Part of a small language model's weights.
Size: 13 layers, width 128, 4 heads of 32, vocabulary 8192, 2.82M parameters.
Architecture: learned positions, no biases in attention or MLP.
Training: a variant of SOAP for these matrices, 203M tokens.
Each number is 500 + 25 x the weight over its row's rms, rounded and kept within 0 to 999. Layers, rows and columns count from 0. Numbers have three digits each. The size before them is the row's rms in percent of the matrix's.

# layer 3 attention output (transposed), 128x128, rms 0.236, rows 120-127, columns 0-63
093:500492515419493487456451493510493484472494475465504501488495462459482477471475501539441526503494509507517543468491444459519495466446533497463503481535501490498518498471489492518507487499465502
078:490509479539475531469465510476514471503523492504516520496480505481491541524451532502499519457488510509505500531523433484495457525485519533498524467490449507481489528470463506514523489516470509
090:514503493488515485525509528546539508522518515498510556536516492517495501514497492500520526550524529524523499498485502478496500522511480551523464509487468494508508504472491479494515517522445482
078:560489478475507500513474512523500513448471499482471528512509488483456498532469504511508492542519554515529521510488456490455496474517479505533507503446482521518478505435487528490517529499478517
090:518524530505499483542512500537466522543493482485516502513494500490504455466538513515468518523512490499497499475535521512528512508522496470541485555504539543518495533482510520534493524496531485
071:514492488550489463470479468492462510536498533517510515502462470520496460472461542501507463483463473521458501504467469493448516517494492505483537497487499528484523506459519484514478522484491474
072:486526480465511522475496499521456567473510473505496511490500498533466524503517559486460460487467531472489492486499496490477476508487514525526522469551499466501562484484497511485529443525516510
087:480451493478513518480485476516497500488505488491466513482464496517494508489463566555457516476497497466489523468499479484500471487477497511475522492521513496479507457440484509536533474478457491
# layer 3 attention value, 128x128, rms 0.266, rows 121-127, columns 0-63
066:552557491504468503528541495539486495448463495466457501527465494504491510524470498509500503482502476439510511501460505500558493483527556509528468508487496499474500496516524481488527508480517499
067:519542462481528545465500499496485500469459469495478451463482519524481539500495510534512446504450493510467528532465515464452524496494530512490518509512459467542493473520534506527480477488491476
057:535523523477470461511532501517498537501497485536546488497481495549551492495539487541525484523491508528491483527485489503533488512504502493508456510524461484478507514520509513489520483531513481
071:471507504527479506520495518502514484539522499511510537482491499498516471464466498500470546491507517489547500486501482526499515475491497470519496470526490479475517556546442481480501463533481509
055:557545482503518477514490487526485533521509548499549490450540529470524478489493477507453549535535538517559490484461510501535504544518482509499503483524498468513522520496509522502495477496525502
071:516479542486519480513530505482477464517472538501486495464472473515522504483509524512516516500479492480504504486513507480501435500515532505554506494467512510479519506484481524510503549498529463
091:495504513494501497513535516450470481483461507502455482513475486512501525508513474522532498489491450484479541545500467479516462468500545503561526490504507507465497471509494535468550476512516502
# layer 3 MLP up, 256x128, rms 0.285, rows 0-42, columns 0-63
082:463501482530453492501503480476459488567504529486506510525463485500492538466494537519498475489479454482496526514487536480496491482523463530508506529516524520523525480532478508500505519489502492
090:479518527459498475495534456486517485482514521492481506504530500492472506488446426511457497513504490437493538498478502497504457490507504523506509541524523448473473507466476476503483505530484528
087:493525501490514466512492465519482544504519568509489500533510505488493523529507526478530474559505479489494510482495482505511505543507517452525482528516498496494514455526472491485497496532510529
093:519468475506464536468487443474536528505517531537514522493484542501520504438511514508483488514495500492505532480466514541475484477509482471491484519487482472507482545498480482524509473491482543
092:530494512486513490495506464527519505500524451484500496533497484537552495453508474527483515452530503508499463498530519489487501529492488468470508499456505497459519477484535538505494536444491502
087:446520517495503514523475536516507471449461483510477493520470468482472504495480553510512488485480558506491473520502504481521531501479515467580500506502502512499494482477500524481533519477523529
105:484485486519529473457512480522494520505461463543493492480528473472573526508532519533510484525547500480472474522497506497479497510478471525459518499513529513505503422487474486507442505475493525
105:535510461496524500535526481522446464528474450473475499518489446511513522507493577535498513481516548493499495457506487522499498505484492517504500547538479548525506486531505488509493493504489494
078:465494520558432435469494519531465526532470505528532485468512481476542535528525512477512527505520522448465483500485487505508475518492484515524482514528513501454477463517481463500508554507543510
093:430520485494479521518514484461527478526487499499545496523475519535525502478535464459466515503501481470508483478538529486546506497529511505513534480457478500468493514477478497495488509475485514
101:497559494507485531509529460499504487523519466495540493475507496476485504499525533514513511514474499498503456549492520485484543511497511487502545486536516518456522491531525497506520506525514516
089:518536524514486504512454497489506511523520499459543493541473487497484504465502498498495484530481497465505458537498453528514527505520477510482509507458539495498493487464490499482471489459475527
106:531575474497493512474487469505483518546496492506475486529491491501477482468545521519507505538472528488500559501458496492462463521475485507517480536487554510518499503516536553535524492489499513
109:515535529484494491491446502516493467561480533521507539477513531495446487482491493506498542477496468508483494443505527554500501526472480521488506489490495484509472595515492472506523512506464481
102:491479462469489505511557511453439474477520508482524487529457488536505520507480532521462536491492531532532527479434506498476480516520513483523500529489525531522476488504554552464497500517496466
091:519492539465499525477487521488478515483479509491536460536538526533507488484492486500470501502506494485545494510437453514466532497509498497494544515467475461521521494531476510515546490504505505
112:521470497490475478519536545548533505471494521434517482526471487543552484447487517509484509481497474507512469537516506522549554479488516502475491517460486500495504471528502472471508525455454506
079:548492532512502487468532483472503495487487493517495510526511486481494545507502481504478521483508528522523502513508503516492525527491499481528530473452512448489525519542517511488528520480474484
094:486517534543466458483523482473503480521506556492513521497493470496522527485487469455486499516477478493471526451510511473493510536533466498512461463520497502517471520511504490484478536514528543
106:494527493477539480492499479499579460509480491477535510461481509509517506505465499511503518484543485487507485547487473531492527538468479501491527458553449532486504499498501498466511465520483523
095:505543497518472516519443497508501454508508497508474499472512512498528488502500477478501508530443512535497485479512577498497498472470521469493490504502476487482515473509496496559491490525475484
108:490514542476510474487477524542513525534447525494506499519479479521473536497519502506549513529516496482516502493487503459458511515479491498487486475543458481472514473539507484451500501479461473
105:573532516503458482496512486472466527555465504457530508514531436502489487478495547513530455486545533502478506458457497474483518503487499503503517500512503472528499457506473505476475522483526481
085:501468501515457527502521496525505507487499501478555487470489472494528489514487507483491508504448518489513482491476444516492493489524466493511463540528567495494546485511537514472457533470461508
095:459513493512492498493456500498472478542481517482441524480505503515501479499449497476482506527481498489537541476484528504513523543526497501501534536519528494481495486489524514531542511504494443
139:476480509475514465498516475532502506478494497530518488512534511501536532548486477498485565515557503491496465520502530541489466501462514474468511522434495530494509467488470535510461481537473498
087:505529506494507512558484510494482482478500440548533494512483515491458512513506469477528459541479468463505495497517517498484529486491469497501502498476530520529513540492506544541512506504579523
098:520519517482507517516490482491479483499471524503517517501514504481535475493425512511492472488546487531446489529474519528467495470491512489513489531519490548499493491503518506489512496523493478
101:528514522465506459529510466530511526492498496488518486510559482495466481503473446482487482497501491504492572519481523468507492519519505482489515490524490526437461430487513480512457520500519557
102:555511476454505449486512505507470435528508494510495507495495548538501508543476471544480491527429504533494518521499450503498514503521489447535515505511459467477523474476478514482528510490487532
089:478510510484476500489502462489524451508519534518499488505462501516496502507442519448490476475458524535513500526459494465499478461522544496481498483496518457504481470539481538527515508516504488
109:500530493485516504517492532476526464501476481528530532519482477463508503488481499524463517508466547504505526503489506484498506487517469496479513539464510536510440511539530539487463483508468517
094:521504455557494548498532470480556481521499492485513537535477507483503503525507462498468515536517487517492533499524510509490478530457456508444495543461491489445487526530467518480444522510477506
114:497550512471481448487512529480487487493453535537491529522501450501515487539520519486469483489518511515502542531517494483508484479478522503491513532501472539484493509540523505484516529555490492
096:448479499486462561507514492481479503535510500492477517509497488506467516507539516523503527486503528509522474464507433474483509507508482514484483507512480490491519475457530521528500459510507524
099:493524486454517545535511492518531494515484498524496475493493502510465526515525503476420503511493474510541488474462506533503540500466521520507530489483480450480511538480469507535503485497475500
111:545513479527491546493501498459497528497527517489513538508472529486495504511555537471482503477547482507488472497491511480529537479482518484525532487509478546511485416502491482507497480473504497
089:528499507495552518515516588489492532531511502522508525509491529510518508466510509507522501510491526480518509479460489467489505506490507483479533549495477462484494541525475475455454472516477486
104:489482482500520501465519449496552466516519559521507486507500511489496468461512455480508545510552517484514543483507537521549478485484499521471511485465485493481502499510518481487480476517490492
078:529498516471533505508522492516480484486496523440496521512520471516480502512473540467469502520507530510523511519470484549535477534502477515462532508481491469518540490514501473539488497498429426
098:483508498505531501476548513515530468529521503538495464525480497483482511519475450492470526531552481492478495492522496536505518484451498492487516466457466493499514483573467482466462459457473507
106:560533519458496496528517449511484537549514531485518526460513447523495511531498534503510525491478529530501531498507477483476471486470511487492511506548536484521551481497491535528530500519489476
108:494527502480460504520489482480484483535476466495492519499509452496541543476502507543493490493496534501459515525499501520514473547459529505492514567534553473481519495466509500488487479475505513
# layer 3 MLP down (transposed), 256x128, rms 0.246, rows 0-41, columns 0-63
091:516485461558534527453523508497490480481517512518525506527475477544477464480550501504503479492466525500481544548518483489502496494490494508488461496484510493537458507510444443480469495495503516
093:503488517489487509515471503534480490493475461500539447539470539539466493502485506491529465468487520459452472487530501525510463476476495521464476469529464487506552546519528524456510485533497486
097:488522530522522506507469486447478516523436502522519506499530506502486526546518492495516463509533480463468499482506556536494486536504486475513541476494561505564521540518465485538442492484484477
093:536481532473482481532525498458469494462451563488494506505504504496503529453513487541526480480455524467495493509536514474523477518446473477489505504526520528473534489504522509512492474529541486
090:528429500516500525506516497451448509506520483502491489548526518491543449506517501501499500481499522507505468497510521537509482505494528518485519482496496408546590489477506494475520561476485468
086:516492499486501531551470527523491543472536457536503521517526528533471486515533466425508500488455490525537498498507498500506493478502488544486495527485511486496467517517495477478466488504468506
111:475544501566498495492490534490486497480484510525477495471485468444482503489484497464473542519502563496527511469539497453536493476454507496472511489510475515487463472512521510495483466529493481
095:480523508498478507524477506468481530464509464494462516517508510514499504501493496454502508533470482512506493522505443521471454495514558471513537543507527498500502477464492485477489549452464490
093:498484511458507516495496516499519472497557511442525522553485492497524457492498480537504508535517506503511454492497490515521474495482501513472502488489472487523488486528508483493524480515489497
097:506445477516458454497523501506492495542562523454542502510488516517537486477476486565500468494521523503524485493482513485541507486551517507515482496465500484476497499521501496524519491497501505
111:521508525541516484506521494499472477492486497442516480492518501496513547483525478507514520524537470480512452467478512496465514512506495479502504474554495492459497473502496521473473468493466507
097:481486536506528549516523484512545490461517535498461515520513475503476548519461468468484497501490506495526544488503490469499520478481524474556516504498476535497474468493537525494502489537512511
101:502491498516505501474504513505530486461513545519526472504514502558460470546481498506475528495508531518507495434475521469520540486510511494511441532508530503521501478498487498498468511468516466
098:471485544489510506514476524476482487469454494538451432533490526458549499495517503501496529492510494481512527505513491521499486460532516526494539478524505472510494517470454497505503512531558511
104:506512501526499467478488497481497483555522490567466465487492477516528507516545518473473514484538497538470505460489467474508485522486492488523490515535526506491480489493475516503556503527496499
101:519501499528520519509481496455462527512467530498502500508534518484495517491466533491496479503488507504474554516471445452513472514484505528481514506475488474473518497469501519491490526544503479
097:475503500535509469491469531492497516497518533537503494495457512479469488497534416502496509522537505516504443504489487511501495456483517460467503504499506509526543507520529502506529478532519439
088:506516505490491526431473488525523480487502511455497477506521531516505450518483522529501515481507508458473470474519541480508508539518484520527508479494504504559563562518486534499490482493493487
097:525491467522512482489481532528512460471465489493494496491496506524528485491493513472534488473497551523505490499474476507494513477519548498536449542466496507497472499489541463505531551503500474
105:469518511484534502502515488529526519514500464565489493522463485527488513537519459481512473501478526485528463529485500476565471506517508516512481508489509521492507494436494466509499497535493542
099:481485513495477474521537545512480488497494527491500473463509526431461500527511518506477540506527508521526511530525536543476471506486524511511462502485498489503520559530532458483524476463494484
096:514492491484474503543443552546525503515504489517499543442524506476502473475455532497523463496484507498505493518502534492538504509545482467508466472520500459489486497491518536520514524493494514
096:477504493515522462487526510491456515553507458509527510486502487501504481510498492528493524493485480480468484497512478520478522495509532496476543499500502534475506533498511517470504515427506540
084:510510527494512481537493529496512523534469496536539475501475505534480542495476512517524501522531487521531515544503481533527522488493496469462481487539478482505514537521458463479475501500470494
098:523543462491481497449502481525478474521526511501504469539505493498507484518517505503523501500489512492493516457498522553515479489538492499510543500534497413499487482488497499473470519536474457
119:545483508511506508514535474518489535503505451537493432500506484524506543513503504464433525484468506521467459485464471553509525537508522489493523505529528510508447556487529523492490492529495524
114:500478560480522482534525533488501505513467515454493536536498493492543487473530472495543492454509476505561479452502506495466486482504525486523547458455484489513523524533478491527506499460506488
091:480521515524465478474517486546540491528537517490509508525492506521477513476479520500549485486502494488497508463482540498569466467520474524486526501524467499473502491520466462511510523534534530
107:513475476511498529478509528527476508553487478490514520476459477466512494479526479507527552491502531519510510515517517451443490472529530484501499501469502461556559482477532463504512502506533496
100:445494488506540504454480481468464468507500499490501474530496527475471493539456491492488511529527503518518482488496500527478481484456493489518508522484490491489546487513492516512543493483479514
092:495507476495481559506512492548506536543542455521529508489480528494459508530526506480491479502501511480430466496482541467488448511506525512480492494486519503456503461527534496496520500472483441
099:502496494488490467505509477500462548472491518500485507514515533492511449521507504505522461507526428505493513485523483463529479537499511493526474432564484478527514469503505459468544530495478499
087:480454502506511515506521496468540483466483529529484451484493498511520501490479503516508450481499538483507515479525436530514510499488448532510515453499538461482518499505488532488500472509507493
102:522493519535486529493498520538515506512493491520502485448486500468471485488543496490446526500448488478493496488521488520541508514493509532474488511539498529541477518508530532474509525481538519
097:508499480481508486498500530497514455470524482474507546452484460470516515519477498486532528496486437499442543505536514462455507575505480483477538472473489510488456526492502515517482492500489512
096:538487497482487497470522521504534503493501523492483484494473519473492502516492490536532496507502497491527476462492506464582491526498462482523498467502489490547485482522509454496504505470449514
100:514513511486501494524486452503507512527503490519475505529508469536491552510503477513443477481521517549501544485493483500493503473469520513460544491495534468538520501471494526510479499484526545
089:565490506486483467517545467481503496507501497452560439490497494537506498516514515526487470515510518518432519483482519484529500476484467531463441475547496548497471483541514488488495543521500543
095:473510499507511498459471536536501507491541521457498457520515479484521542480516497503490484512511512507531499527482500539514445514494499492510480483538510498520550512483542518496515524501483495
093:518533491478535496486507515491465445481433490481486558488514473511474470525534501481499525504518520485477522528504528483514524547523507533466472484471514497510521518534496503514502523541477499
105:476476523502518514470464504498510500462493556510452463532547515487525461505505526495498528473530495500512492512506484538500486489454507509433528565498490472497481468521477492449518541509540518
111:508519516493477506550496510507452501477473517492497555512529528519496501526480475503504547439475462510482488539500513516466489517525517475493490492480525506467514510474504486513484494504489531